Weights of a small transformer language model.
Size: 14 layers, width 160, 5 heads of 32, MLP 640 ReLU, vocabulary 846, 4.5M parameters.
Each number is 500 + 40 x the weight over its row's rms, rounded and kept within 0 to 999. Layers, rows and columns count from 0. Numbers have three digits each. The size before them is the row's rms in percent of the matrix's.

# layer 10 attention output (transposed), 160x160, rms 0.213, rows 138-159, columns 0-159
131:479519481469487513454508460514419506474513403443522542486482571433535506523484476495452536454566521505538485513476542469545500516469536444528412475580430499475450442554474464506557483533527582510531502487514490465499549451483486506475451523474464543412526501567543514462474488571476536479544543514542512525534485496502499579468459509515487468485543569438498529530468478514492485499539578474411599522467498493510462509513486478365527495526542487518473507438464459445604499506494500
128:509466542490528579444539491439465476496506525494529558491511518505495476534457497444504536492539598549502501500518556496498450442496519476572517440445576485514487528507484511470425515428566512582529486477502472482500547538535535450543484512481487482524472547508572545538479527497535452525594448549572409448475558518480504525497549426460504444534427513503559533469518478455570534497479471471501505561459550475557472473476482579520522453504435578491457533477493547491488571463432461
120:434508479430467491580518427457504501509526515537457529511523464466513503486581531538476476509394473517526444454570442477518514468426528494557417541452481516575503513534514494499544547491586489522455561533506478541476471446539512441457453529508463519529511606545542510548517510504541459511522578469505455531516482466501487530543490495518505523480508515481417456514599501484455474481476498531529537497386477489555500498482401501506491447536559513464489436519511501479472492456407510
126:511518499448463524533546564457588481496469489562473588533484474485463502552414520480526575516482468469503442462480457450505437469534527500462491447485517432507495496518446574468514489505503513455487484435573547531496398485512466491444455537535502572528505486540468538522530521425482499524481582523514479520526436522486533441485567503517461499483488497566570504512412523452528524512504492578546586500550485468519422464545516523420526526479496539515522506454525550462438545498510580
130:539468488456502489409536530432470474467464479544487481512472488519520490459531452523539447501462566451513532537551462574461578437513557517498516486527525518516498511487523492421541501428509587545463548392540510476496500527529502403580451504490588523519573475496472461401490481411505484487465471501446511538544489489514489496493486487505480442479473476502445565511569500456508474543461475501471536503457444502542510631525525456486519516451494473524518477478532570520492441522441511
128:495551463503489489564602486499488487479493525525503510470472508451469513474511560483560527402474527544541548542519498459501536540485494488417502510457467531476541495504520469479484506443486542430478577471560492506519523512448449546492457501536524632556439499474606477464521508422488566455432472536512538384542469499459468475528455546501517490445506487461488518524526526530420481476505513506436513585523488560451477456504491500533524555504490434477464574531490488499515555492420511
128:489495452470527469460511487541543555514498457535446441565463533514529451528489540524536516481519444516516466569516446558493471574449494474469486485542534495581494558501534543489521412481542499493403492539416529534469541513546479491485439502452509392471551517571515450566437550476551445499556479486560537492548494428494527471488489479494475499479461416453558461467523440537512470552522499474470561494435530517421467535475508543496451421489488485468507505427486507522496500532570460
126:493487576459398544550489531512486478457556509436503404496572570516495525577528483536514548533562505489477488530461500528459466521497487572465511544533490482559501519508473485562540513467484524438588476471515467488518481566464508478512508458515518469515531493508441509470508556505495493452461482534540490518488463579494549477532463557531543470503458503508515467429531535530523530479523487487489519556535438484556442555495471580481517432450490360463589480477440509425513422456485481
120:505514513445448505493480455542507415537529607568463445499607541561516494499454501478517478520582491527481480530503474467487536509474503450504533480402488541488524494492400460510558524508512628452491587507426472554484512480466573491531516479473496505445456510531534474492543490504499475528504471456453491458550521479480533519414519505511554449517469481510451589524482579485484506482442452488533559517504548513507575497502512540520515494474494459471490448505537477424417460470462469
125:476489494522573558457536505555547503543497577506513519460542547522483488462496476487450499539497493325479491472463577503486545530499491512535440556513515458484606493477468480475523497402528481459452454476497411485545510529476482443508587550526466509540516546537449534527526512461524485434462541505509453504436538413482506542423458485490551558437520499534506498510458492491563508502577514504485505502497533431443475532460504466478545509548501465515510557502499519539561441471484534
129:496515433488452573556509529492515463520548492443527468458509487499564496542493490446511581535542494510522535590478551540505515523519539544519517394440527490510495482498618453457455416495520447433427449538464519464484487467466421511510421506470541469484486531544513484511510534492509566550547583525512470509470492524492521479468457463591553553511504443530467468479477503427537449499568545485478536437560542528540548516484530515529547465476448519472492503558512539516506439513442462
126:471475515564512491460498525413533519472550491557491483479535545486453510560444496573541567495526497487567526542495452526478521480416417547516473605475437469498515475462516425520465461504556439524421485473518554498448537449519480487513465481534539502517528518527506471502544466540520462529510489491521444468503554543472537462450468480552479462559492560513595585521522490485471455436473558508474432491563526504498532567479418486476443480487465589567545469499514524501439546543511502
124:523453505531572470502460504479510486464521461503469431474432485432505459533563424448536554530489495506435496483489468474496496481529536576419495485448515503518495479567506507529528477479509487525500479448444431577353521587523517501458455489495533570489449471530551566506583481516507558460485494411459476532565495469464498550511495590572509549565506473496511490479499536511509423511491510472540549584495471517496484523471488533517509488522513556479528553520475452586505485439519526
129:493498406509503483568566462461608474525465454521526524473472637460525515585497469497466519465510546527442534526473530483382508475510473500509530566482474495545489521535446491483478485499546494541456506512490476470507551499536490546543553530496564484523556487491515451455491505429503571485459540503538510544571465490505371496464479516484472524540427522550432564477458549523515467506507463506516507465439528524465499485462502485482453497483571502498395433480460442487461499512488490
122:480446441536529551531512501513549526509531531488474546481501489566525497567501475536510527423525546495531461581546532537502478515464540463563471435546502531479540429566545482553466512446584458454528492483497437469565469486537475563496512531466593525499491503465407599511528429496565503493481494485527497509518485499470486471482501548411531430493555464552519457539503491495512518522471411523541565422508407547466513498579513537515505489477514527506489482587492535466505521490464434
125:546466497498506504561523488491419489525457478553556584457452523571529540501503564455503466566487532516507473487476511496538520463519520512496460526527492534556443480440505499524494504498512519453493482503560503459492530502444494480515543507551533495543523526472518511474523462518526558535539440453571453561434480506439441579479500521498566488531506495517425429397483415516434523567533505476472591572522491533473501474435469553405511546554450489499549533517459520505432575557543467
135:527568455504519519535529512480532521582514476487524457533467490482467483501476496493506498426476419570502463485489522577439504513477503478481537505541515472492462517457471516583589528532493526515438472486480452569501497451452520527584532490491440558556459560517435556477519437494494459552460533514551487432480538448524469502518465543429473516474501532515542503521547536545551565459526567472578496502559473555472496490482562529489515436544473530427470498429513552569496463596431542
125:523562517512509491521453427644498549524524473472436501528519500529534535466517506533462473527483494494580571548492427553495556446472545495486539554484522439501539452532497529443500549476460451498499565528469461464493460512397527489460495505493511504547564476498506467514511401462399509523483428477561474472548495435471460436487490516527459550471486480470576489531497506490455417534558440475493504453495514439551547519494509568471514532518522491591490505500486511528438497491443513
126:377540512513448443488443481479494477500499491436518510425457516507513494491450475464469516490528568506479498484547502403556523454539545496587538512465539596458518468428489425551532424526502470488548504512453513481484456507552459507486497504462476511563512492529533471551520491502499445473458429510499492515520523450485520464569495507446488422392501400509473520477513533523497563474506505475505453511500481494573514485497548462537568389478521485548544461457578535531504541478478469
133:512557518506511464453544538523510581540547549503471556506528545429444521495537431429503441484499491525440488504489433498552523482463468503475517510491527495516449589467512522457431462428450575466454454539547491551462529501438512518440583503532485537418574438491483533457532472503526513464560502449567570486482507518571480534489469527459471466471607537558499501466515532550525511520521465480485476552566476435470537492551520473462522458444487479509556496491520481523493461424486438
126:517485458508497415540572496518451523529523513433488494487529480575507416622458507428440520481438485508495502485523535555445540518432455470551485471551505461488464510451493512494524500496536461564525534460568463486544516528481517491538526549559432558560521460492563427503506494499484507528514519543436482512505476406443506568500551522575460523531536471521495421509467536510512450502520526536443493515483459528529520538563584457524538426429473461510528546478464545511508493551453549
122:501486525444428530510468487467546529458464474535522573490417451523407450474421541497524500484527519469520490427515480514468540550507479543481495555567532523493499532520449459528516491449532528464530484440451495542517511477436545527472489553447558540448412495456483497555531488558528511540477506436482498482556521547443559535477427504486512531494544479517408538510522542534544542461552471540537488430509544489517513544424465496528426513400466535523528540421541483459533466425495488
# layer 10 attention value, 160x160, rms 0.246, rows 139-159, columns 0-159
124:485464496537457539504560499502532504505507494448452411403505492556508448440569514563506489573459520476518464473473505563509539501396471567496546462559499544510538535561511485489527438506476433448446477497490478512461452439518553566509490535559416519485518452491421439470460452505516555517467493486492557523513503471519477540489489462499490534475533520531515477556464533557503459592534530492503497452498488526548476460591428481453437528457542468515458472550443537482419530450508478
119:452516441547550536446545470550447525513483490517491461443443474554532515472509406543479529518509495490478500583458543490447468507549538456480520505473474499513514454520471529533519433484448457496531485438546477530487473532486474544497532538490555446502418426478468458452514458513464526427550433525460539401478502536522506477522472560547520489478453519526544527514476499542528551528572542511401514465487590540423525509538540500503582489537436508478578526462580524511513453568515482
124:485557491503474532496554465519454499487513524473516489484592502552583450533497577501504425486478471560419518468516533508476518603432552461481536517569487549521450492496502482491442532553541476539533484544436521499484478452505519487449544476477399503485528488502506500461450453575499420502441523557488465535441535467457506473549445598570506460482544491519465533453515559487502490502585499470480464505506473491416498581492491542551498557484480478457488467541545545589536497511473479
133:489505519503461501523486464517530511471548547486372578483449592476519582469498523516513503513526547451531460476459509576486485505524443490553497501557517501479495474474478533465482488531550539466518443515538501558407523538470478516385512470513533534547507504475422506461523395549530545496490451543488422485417522467482559498471534455515487488506514476493527518537513542461477440515534444512472517592493578488509544502513541453482505562508456511593511532495462419499553560531458486
124:504520415552537462443490510527478482474535504542517479549475545477464464532483532479545481507498498400548528501495453527569483446457542488507534595551537574450434448471495509488629484545502454523522481496523513443441531550562497505518542517494502496516488529484430476548465500576503406484575489519469489568488503526515484571474522493501460511640527490490451491427482460470534488521482508544452486488445482511451521533436504497517538459451539471495495542399509485520543511468546478
127:450528496429472549547530571492442446596536525489490530482479551480511466430505494551492498540511529527494472501432445502532543538483463508551518476452486490529551452561500448448477553452446506507551524463585502523515379455503508460479519547508476533482515486495550549459555551526523411553533495443520470442462516482553469452499448501477527538464606522446489491503487478444473529484487540568535516515557541492465525456497541493442534505485435541514478387540472511509434535513456497
124:523439469474503508482486502567560453609477492512484537517470482528474433512533508463477511485478463443629543492532491557498477467606554527523511604534457470513550519495504492507562450494572515559529495513538509562508516500511518495480498477470464574491463502557556503495518512451478566499450501495540559526494543500470515524535562454477520481446461432474441495467540467455470476515492518458452499474558609548476463569417529456482570536514510475477468470591461529533508498498449495
126:496495471538507528494439528499482503499477484486433464533515510451528494464531494537471500408418502410521560494504417515504348435584463520491565512601497461547446485545527545500505466545494458532513459439554489448491495524372585508481457505520528515515566483505531519498449532489426499516493476514504517540527533525517476469517476555528457508500545479513492457462573464580470503519505517515474525550542519490448441452515500546439466479502533478573545508527497556476513481535555508
130:472470402467538507518390504514573507531519471436489455464496498546501496525431494446549490497527521560507529590458481457443532483493508482382496443507492530495465483479509533547545488481479552596575498446545545474478490353560505525462422515511576524538485512527485545462483446453547526504539492489464566547532478514463551462486519529528549525506466565474462518532499479532498487453445477486537508555494434495568507549491562522541525521558477489485478479543481515472520513458496494
129:428476502493526495586564482476557510487436445524487519509511458485539487437484594462487468481487462569502463474488431460581442485454528482505578509539451429579501513451516491551509551508524461449547493551566492540474554511512512523526462443528494559512484497584524474468565515535528459498564574484559520463543564425525505487446429543431501534450495523512466580494417505492508506514488485532453497493481529463474499479564471524469502419526568543472459533513479503458528555488516468
130:525482446492489503456547500526500506503510433518575519523507383527544443420515493550416577545501513512446433450478488511475478476561481482471558420443539569549601500505478495503473563490520474465473496512538530507501450529538446487498517477546420508494497553508522570493457470537550529488454486513412536459553492495509447526511495539550418498512469507381482485529523433453524506464493490521557509555552491566464490447480519520549468466503534504569488537508503428498547542501491536
124:448541516565470474497508445541483469489441489521460524605527450508463467484497528461498420487556512560533531479460536446390492501521520518521601458495460474530529495546499473508503556557501584539492474568577517511491443503426516553479505547462448491501415519529476508430494533472529494499497509495465495563486542510470524546518439514431473492482498537617432498508466506484452508542525444513501534445527507541577525437491544452492504479482474483493474519432465474584496510571545538
124:505528557458471508543469526478488545493516495450543497598533501523491509443490514386584547520482431489548460498553472610539515564492506486417525509555529519509538488480491553572475462552493492466545516510515468481488449525479451438505493550591449505445486455461519534488537482487525461478521515532476583533482522487479549559456474503557526453488573506551543507445489433464540539478475544512425411480542455450488485462534515435446459483523460489489485559435473480515559519490466531
126:402494521525506453470445533399519558494581545474474478437440549512555472527406528479556477532421439518568477491495465456442534526534484443476516541484503568534496518502493527529512521490522495484458512551503487475523493543394476468504474487479470416505511494535545396520447541470507428532463473538491605490508555545558476538533509422545485488520439528478523604494488495507459500466471488517485520506462547474491503479521479472512531545448512437563441481504521461461523544513516506
128:560516512491552499504506503518421496515506512444500477552468516498460463593486461546536440428466467511535489398468474410462534518458493490513539482486512467496460555503433530468508505481513505512494526492465580540465453513580519504522487499518477510513453470630521517508524560447517522480498532481474544453491503480461492530506513486438435445478533500514573524568446545526589473533540567466490493437404550488509513551515553490478477477471572513579526523464454462486531526408430527
134:525474501573518473488504554523441496519568477530501510474515554471469495441495572531483492527544553454519569570511467484508544581472503553475478549523538528547525483477456519479435417524488456498526519567553574504468500430507478482485545461457540438480470439492541561483464502457471510503542478520518558534544505502573530484447477516589571522469468477440483491494491475469483539551526489469554586502461497433447443488497492482605455453459488497420597549443450500489492519484517540
125:478508527566494454501501612478484428506465514487492531473510487413494499477527412532481556452500464494451541458514517518568515493533392435494485447490481539557461525489493480506488471454498465419466504480520535518490489441595531500432457449462504501496487514501517440449493473519567477490526542496415456546545529549427538526556495510562490547582473470531494518501569576444535535510470498529501492498537522486505502606489480423475493572483489527489428486491465495508571510556540553
126:515480443592533444490474434503436589494517502408506523480550478531505506452564578532510485530538534506581531550570498578518473509502389511459461467437540481534474527481571529571523505519439485505505456467522500507546544567480460455558472524467474519476476486440421548505529564526451480548522538433475466496464470523435488549513525461432582516524471498509516524585499535514483502497506553525500499472505546503462496571476436536452495574478502529524516479527532481440483488506511462
132:509521525443509540488455504549526518476503478500515533485458603499486467462507527538484521494491529485541468428563514451420577507580532541449392433571498555509481442514554518470575457569496514594470516529536568474537490487536578505571471488462542541517519537521523543418526453496497462460481484490480528464428504454504439497469517572543505519534443522534591460496495492406459472471463512530513434474466532554515495491488448559443471485505536481453455503498495484505536543504492477
130:491465521465481530560440425494393481475451489513490452513472519569470563468514460533498571517557481518496523530518483405547479469581553493461494517507494463467474456498483482555479504496500537520402457496476545503497477410462463518450508513518449495515573503621445504544457547526490497504553513507502512519561484519527553425467442506515547520505460525438482517536491473442532498570537510488484514487470538436523481548450436475547526549495544547537504560431465461511491549551438419
121:500464472515508489463458474459489561393434533585454518548481467503468487512510433570505490528495527484483498493522509584543547537485493491448544567469538498531505509519448528508430529577503449532546501500497471516514501502482553576504475514520431470548543516559541594434462506462486483461487476547440543507424471557546508482509582517445493478451489472476501480506492492561424432484382518483479528512500510483457571499561507462551520502509410428470515418504521535513504476493511558
# layer 10 MLP up, 640x160, rms 0.238, rows 0-22, columns 0-159
096:484528497519489533549482474507486482544408495491495525464524485517536507516501433515513510555526459512493522469522470474502436508509449496536487521444488536448505549527403599503463443460492533518448538521590497454418544601509497535501524500400513489429584483504484469417465508558460516528550501509535488495483509501503575484482473473484447437532519499500481443477509591527568483473538504537453471502499498554435524474504471518495519637438452483546508552430506516498443456468440496
100:542562528552543465490446480465447512497501470456420586528468488462457444510550499415431493490478460508484582417505560466531480536509540543500493517464500489517497515486508535482490520419494455474532494525516409486487567437474539454498499500467528494515401484496503476466470500504523479512464472452478553426581558553579517474479464489493516551502477519539501530578482478534487521570505487396507444470491566520526562512466548506437473458402455529529493521551569469491524485554476535
098:474578475468485491493509495469480492544518570513529520505426494473512549482473493529567527512503497431531403566632467523419577501500531486478537504492436537408458517534528453523459537480503520493525509503501498496476483547494485570479480542494474439487505536512471522482485484520472472488530461500597539504521461542470512424470439507476505446481471497445490474534452526460500423486531518498501532437550432552430539469476546549560502485433525506476442394493445559528523502565486578
096:467548548507484533455470534531529550464481467548449422526434505492520536490449493466406562447572565503542466470495445527510465506454539535521489485474460510449445509506525474510550555510474550534448620429499553527426508536426516484482545521560490537505466480488462514501551451465511578450484551474519491522467492521512452427503529525512543475523488576443431466531512513535421528463494436500506481513481562443551484497497519522504515429508497413519457491523440523503526553440441459
103:525543516565531486503454500456468488516444518491489461456483484503506436489497450581574496533530457492505570580473484533498468459526473568562542598480541491444547492551523489497559475467441520527460468505550551561494478538477522522458447513465498547513459500536497477460438481490472488481550544500500510464442534503477481464543490564511464479434531577506388458515449493553530566524522476448415540512497457478447606501544490524526462532508483448490499488439408531509432491441539467
099:489558462484438511447390590567451546491469484474491461505407477552493501496547514541451496507431435606500507568543575468580484498459511494504461428509497498582508537504499484493550487494511495530470462550546520489508488503521526499501531494493542454518522541514470550435510536558464531509544423532498509531508489535585458498461510499586507448491517509469461461548439572456512450412535420495490486476501566485557486461461463467540522459458484452531450540499534476523498496471536467
100:505527497507550485477548519548476475477516489513500454499523494425452441443524457552482577521459500495521449483477482510482509446515517506459532537534504554560524442434529487465457535557427417481483517566522484452460495485476498502456496481590414440503556548558546467477491414475520556450502448460485553457502503558554597495514491546505470498491505518501553469531592553517527514572455493533534547466443489517541544515527476559471524462494587506612546518477494577489509492458522477
097:540446517488479549489486522540478481496541537523539432471476531513510497528428514432515496488440571513517481498509535514511543520527546458506412534495521491545519540583437395494454503456496421452484419426538473600467441484442541506516516526584539489478552492475555562489542458541520508509520442477527511525566521470556499507446534463508549482546522454568475448482433523505493413441492545495542531565455491514498488554494537449534468468439522475501439456528488471470476522558479558
101:501609509547504515488491468475546439486519509597497548513475510447480416453464431466484491508529497515464486553513482490463463478475530596445531529489538515480542497563555509521439519493482481491484464530498494474589506520504493529540446417504533491481344470439473571475533459549479511559507449519457508514514506498574541461493441530473442518535411526520485482537553530546548504443515525477566537444487513488520573455536531562519448446515504460486493519536517480435473498480493447
107:455488546513501522549483466488560510481456557481488519450441491498528461516510492481479511599506474597454445504511464443455462576496525497546501492524453461489456536514415496540501493524539498420588492515470444560459514461563521498484486499522545503480489502448548572485514519482535476515527575465575537547436538488419458583522392481492512502496445442490453484484497446571468469500488446440443489484487532529504483525592536536460419498540504514540483447557452512529445498493459503
097:492532499522609461476537524457466545517527465572544485552510510462464528463498468557557505423526470502555492472497498512494541485443552496427437546511515484584476505483508526510505488468511508458418488466511526495555446484518505548462526573456523460524496447485591541455421460490480516454543424508449501493463499507476506444412522531477449514479526473532479448481526445432529493450460548526441428489564529437553516495453436540476494548445558416480477542528556449492522460508499452
098:469567477512494482444410504504494544503580492431505548466458502492559466613492413441551450510517507536477465444548481479532578473523474539540485541542442572530471501501515505497535454520449491513515516544509546565468488472541524502513510516458492500536450438506489486488503502411524506549511464466531587466538532567490506537456504484480517486465575563549530454495483538529493479518499525502585496463571622451520498519560508405477487504519522480496432540497499460480453440489435490
106:449477521495504504506435477523500481506454507484472521508567543550492568496471565424484524423531449480481546562455481503464551505428635458562468535476576499528525526484504509497439545517505475485539474537472496536553497550505512536572537502432542485512470498477498503459513470441544503397551548455502484479527509442502534515469536495519515525532508453479482508482546478498480421512461523511476394567517463443478523542383464492417477515518520439534482571527427485492502527563472512
103:508472582494483450599441517496518518505509536500515486517504477559534565437487475508488556439466466455571482402536466496534504498471515512452500483492467435461547488516510461580505519524516524449517484481461479484433533518476519502465493432424554411491464412517435527487540498558507511435470493535548457463514506527527535526552498430469539486469514473427480500431549508474565438552546495465497485476507447454447466580524518525568531538481469512513515540571549479507576474566572488
101:478540573493517497503440433543535448530518465513505565559523510511505559494526549474465528482513481488484564503537547536507555494465412507477511514531476512500509552550479543511545607510489531537465542488462503460456492575404505527520448543515512500405488411497461509468451558482460520510478542497529521495449523508519541500515443417476533521449609433456455553387530458461531544529481519489487426522509491459484451504537512535526491469483503472580480451478490497538511552587457514
097:437494468524496487469458511494558475548503370466522565493490475501481471503483464500482437416506526560542473568480530588493544475576477473508521493543484460462465505514479530556434497549425442402481549549488518453492407525450463472452484489546502468516421461494505489561426534512595489506478440459539477499498569492502464526494487460513494536534450540495489554516505501468466452539463493514446495537569540562474430498523549539520466450502526465505479504507450458473485405485514530
102:537595479490541467452447532479460453453485527505521496508492514528460506517492562512483473459479507535563514531435478476527466499518492442529508543498479518578517516506552484506473559435471502530446574558524502513476499429413478457485500485454567524564500589593550502525579462479510518482445528520500431535456487461557383509528550557565471547508488569563499577511499500503472492475525553596504537495438479459524532476453490489505494442554495522551507562499460446480439532504513494
097:508474514494526509496515483487541457493467499502493477442490522557521495456479510534554460483504467510555482533490487559550470512553525500576571461422482511571550452469487533371496570531490514481446595483505525522476495457511536574469584481453537500553567541545535495491475474517504526482466435592494522415428451505526510460502520476551550495466498511508485435435512539488472530480408548437417534562567505502490518445462532537509446451448539516472498434482455487467458538510491511
099:491494500556509484443547531505444414512540408531529490540478562494514445508536494496516509480559436455523459506440477467525481549485625523502564466481575492540516472482522480493485459427446521464505497492505541511475497509491509486474468471487563481502454534472548466414470582549472505436557446468525463463440539542500541492481505560435483461454479478540535485448439480619518488471435489521574536466510459552497511517528552536463527477431481508422451506486541513505544515584491512
099:504428517506514497474504523490496476488540531439489577547531464407512543456567497529495485485506490474459498548494468570520579447460463516516511552514462547452500468616495536484523525466452575539488491539508431500534506488493505450464500441438506446500510492556498392426494472525566386492478468522497440444510469491443480533550477523479533526478563518478451522519493447467474448528512500456566476461504545560441465467538462508493409503542520495488420499459462491567460524473472450
105:438504508521463488459559495533478518437466502475455549542543413517514495611528475463535512484451522435484491505486486498435518530520434547507500448430527540531524522428425534401476529517488499421573477499521444510520571485521458526461445512488510491594498477480498530483504391519438505540498469460538593545472504490455479495552488522533486521511513508461554471521605504503462505410511512546506486512464480623547510542522513498515505527525556507530447472504462509544521487493560500
104:514542473519505536498522508452473483481540462484522475532417486480501511439441520529448482529486499545509450560471473550509482438510478439398464495541481443503541536493514500531466489481470569574472509425580488533594512542543513424426519457492463456546547542482502498486448486452493477470498526487463554444424449562418567529428496545526484509529550471576471451484504512553509519446510453489524532519501547419541534478565467527500497530460500591522476459508491485483462439494416477
104:502523456465506418495517469480465511508483474504460482544502484433517522515538526501482514482452549459423512484519531450508460581530522518498463520494492498454486488481475513504559553476482468512491546411468480455513478577445499554464553549605502426445516493566496546536471489548544472532585570539501560477503531420466545503577508468532487529515540550446544432575472430485527473506430530403569479447558538484508522519491437527515455517541457441460508478574470523525502461530533485
# layer 10 MLP down (transposed), 640x160, rms 0.26, rows 0-21, columns 0-159
100:526532520518577512453446506558537448488485520493550498447528520454457442489452502411543512509445518577567503512553537578434664526464478523537489507462515565486443478463468529542446458492494436508376482477439478472487506496517504497497481527506522444494535485453479505443478522509464523385539473510521547502520464499514510522446494545593456561466486484454485505500566514464493473503472482533540489491514517445489505494542461564464486495480553516494524409452449480519494472503490534
096:528459428542499532444485490472567543507547480447531530475466566479505515502531494492490488492540555446441496491436481461463477510531563462498600551505502521534484455447477463526536479476508501427537488548496464567576505523464472513503496486463485577582510489526523534607460464393538387492469482501560512484536562508447489490529532485481507463511525489506501439485484455499491498463503565532502538523468454544433587468483474583529493439452583521466497512544482545460516466417502500
101:539515455516504474518494517475511533474481481480511528503530562595499513426467529485481492491496502464477433463491437541499467448490559496446525442477504513442507503572550510530452531525542501477439444575482493501566498476456544520499506495521441547488494551530503477472481506486496437499397445469500504476520541562459500427421442519465433490519548454414525488479497490546517497518505380475504507534546600499489509509524528432501542520435517495518502566490603454450566537497610504
099:480449405502523524571506424569616522534466505534508485471536500514505472455581503540487476556522458503523547464463536503487485454510528532548422541523520536512573490446511570519548426495466528456503455511483477508502424501543522517512534488487535491448494524527532516563529565483506483486572456474563483503416489543496479480513460466434465451584423535489456500453503445544527535442475501478546413503512474475449484435524520554507568526527470495540538536532439515522494470519519591
100:542495493502508506543444464471459481478566461541507495493468498495492405494486497449421461553449506539466508465559498479447498535514475443497491522587576460534473599532467458459506434480502595454514441488458513471487542491501491480488546451545501455507524525396479502500529534517498496539490438463533442521485443449464503542416485503538515495515483548499584488532448494541521515517545530417573501451483536455521517518492473472447489433506587498443457525558612493485466496513447542
103:509442478480495406425488475515522392441564503598510463485525567509502540579506499565531470515556514492496553418483454441487554551539457531529522466489484492487490530516541488517458536502519518503538518447463440556495469477494493536499438488482560513469555473536481552504466411492510471478481562505475476456547461414548548503524495577526589504534497517496479553481475443548505552542513486473455483494549485438427503551508503421473465530466581562455471466509498554507512539472507531
103:535459541462514485535511478520530507512514550537518508497512516498452493520450513512558490522507536526454500458497500498533431548436390477629471465464544489507417581554559453501448493495515509499530531515492491464449425539514474473472446521555487506497447507513457461518584503549479608494530493476534496487435565464577483496548438492564484548559524476499494522469533520545492432430452519472540571468568441472440556527463511538519438471505491457398524509451499502522495496505475511
102:455456506507506455489459472420556482507471485514461435560523490538493495473507540600528499512467453487519471529518546540462494466560412507546475469476522402522497459540436469515560486553491521452518533403469525462438440539471499483421547501548484486482500482478511539462577467486523596494514472467513525509536469537517562631522482509484509493535499468505478580509583540526487539558454507470543467616502497494502496503447496523458546478548483591460469508513498500460474532466500529
107:562539451510488563523514534529493465508533468457551511492480475482525430516502440511507518537440510483522537545530481464462524503493452591446559518517542401436480468531509529494529407513488459528530524452477478562507510517496508503508574467470465520435493613439470439495485487490470484554525511438476459461535512521502517511434515470455517527380563445431464500466519451497502514553533523497416551448482468392569543546490523528491566523502533509511505471520542490528587504455510473
105:552481486489483405561524513483505493505590485485501502496484539441487492505436544479520516509436486497468481484483529543487499483442506523480519477513475452442427526499503453473575567497497482622463486455469485506516521521523531551503508489472540495483411572463542514515528510551445540430436484484486450440441510437457448508477497475466597571490538509473540496520472594475556521459532548459480469583520431555474496546453521552438497573524489457492540453494450464467510474523511587
091:517493555497441522592453515523517475505519517465513516451467507534487511512466505453493562495426433473493485535448510469533458527433492433590456444551515532458541521503548482512541552509584483458489515533446480485501520482488514505529416504553456519493536510515462433533583551482576541544503490470472521492517510476547490537514445480492526511504522447493559517543486538506507508497606554531498572543465470591494457518480566502553605522486510557481465405524496474459512611481500547
101:516463492516549554494607490510526494542505488547554488508548476490540465446541545504456482471530476569576448549455436452474487465463536533468494494426514521467460439405497488469458521497510495410479488498515510461511522470469484486471504525601487566516470525494499584520428481559496514542486536417462474604478544565524523436520486446504525465521563455524463545441517427526430487506493465531458525465486503458488495517506496521531568545574496445505534498466562543523539447509437483
108:502605482491488483444410454504528527458577478485505425599486459540454527534525540470450496428501514530553518469534416526555561489521467454410516453505498541498557568542526473497430494518459467517532467514538496446495520500468514486555523600469519507517543474527495455553497480447504453568575542517485441472498536450492533512456494512428551465511483525467507567500571524439469528462505533497555489520519464445540506525515503448508469512503490513491480487475593444562499536439496441
100:517529495566460463553482454486537422525519483482522463474504579439510503523489519468494579519589520512404513541522568457429585486467493557552492536477516515497434468458541573414461473482488483517478479535517464471485509564589486565500539467468504546488484530511430572425448456483444548530509469524560487473512502493489500532507486454568531525465533458522483477461476474568477500489496467497485514500545529497456447551477539542546590540560537523499497508397561456463511507520539477
103:536484369471509434494561462526482434528460510531503485468457573492520485505531465484556569510508503475386470406550508477482452495463514501493526461489591431526495522456484518452488477475459521500541477541545489539508481480538525505457583466466549471532413514499461504400545485574559543462531461487542469495534515478561454504507491495512554471505525503471477472524458456487482484452387470487485572519471445512533526483468516525475469524457503451516526516535461502509600462493583492
101:460455514466440514527504486544508519446514482470543451522486458479461509561490498508560435462623447425574542497548455531455472564550479473456458441486532526570527511442508540521542487427579497491467532462527503410437448484504482540476447538485504455468412510450477449540525501560485505528487507514467509521546413507517471494458507421521481497579491442534484479502460495480508535499551496483519511598540574513481485591458460509549481497559524552469479477550499476498485461462521487
104:508525512480527488528561447523504502517511508527506519493498581470537514523445546514486489533572555476392487464518481494474509492450505491510499519537575490465471464546466525512514554543580521495549452508560555445601468471535486493459575464463490506478438467479500533480539525551570538519510404572553475454518434524481496482508535515520505475456495562509477609468468475532488481491470453475400533501575569496459525466513501507551480522537538418530487469385524542461543490444498532
098:460537440513472480461441455509564511541513614500473546570544459441527555498469463477507489473481485527485427558381522462502529523555494517525486523505521465522559502509504511546555485396498483419515517509624551480449478522476502441583436488533479443459495484461507486489546430472452520480463541452505494479511547512523520498525461483517529460477542512478521477529481533503499469437546495520495533495450461542442546485517499556600524510509497443481429485523533454556515573568507514
092:535439479542556517495478478477523514476530505441499541472542519420521457487454459548457457446514568513521543495431501443523517469488551536500543456441459410509464509477528485532497556513471525502552472533397526473551454462520519514494486471506514508512482551500528535553484485499540445458441560578521471548542506505500520515493436510448515520540575480550529474460469563462541439535489491484502385532519540461545498493563468509494544598515447502562501439509519433463521619444497480
085:417556455547586571524495495594445514479475470456488488492441515484485470526459509406506483545581547456523526442516559475517472571543498486535475390474553467500541543482517431472451450526508479468498441419402525550513462465512468501510484495491470585515535457419452453430539532538557550567501473492521496558506532575568534464461547476507491493452510451450516469502485534473543526498494460457477481462518482527501544449501510533528494482504501488531503524468554493442486471464496528
103:507547478440493460492470586487537512480486424472520510528424464554516517516488510438519535533502602501554491521479467503572461496564523536493452507533452477515563526464551509520540497560527479496509517489497566472487509539501516542487481452562513481580507455484450526403491575574470517488534420576414481561530493485474478494462466479556492503473527522509490588446529553483501491511489493500466559537425475495534459498588450449540583448504411453473484547518551455536488532515525499
089:500527514469457554575511594535487507487493529493464467523425502480495520477511477458442505563495458569534488516560545524525549472569510565477545586508524476471511492532563456482461534502528497525470583558550523459525509482467550555438515553521522478534450471563494502538551527575540571584563485521505473551520492479465475516485517474535562460600508479562445502533541522550534483468497560508490593504448424459529508501491454551530441445524582517508534528481439513513520541514475489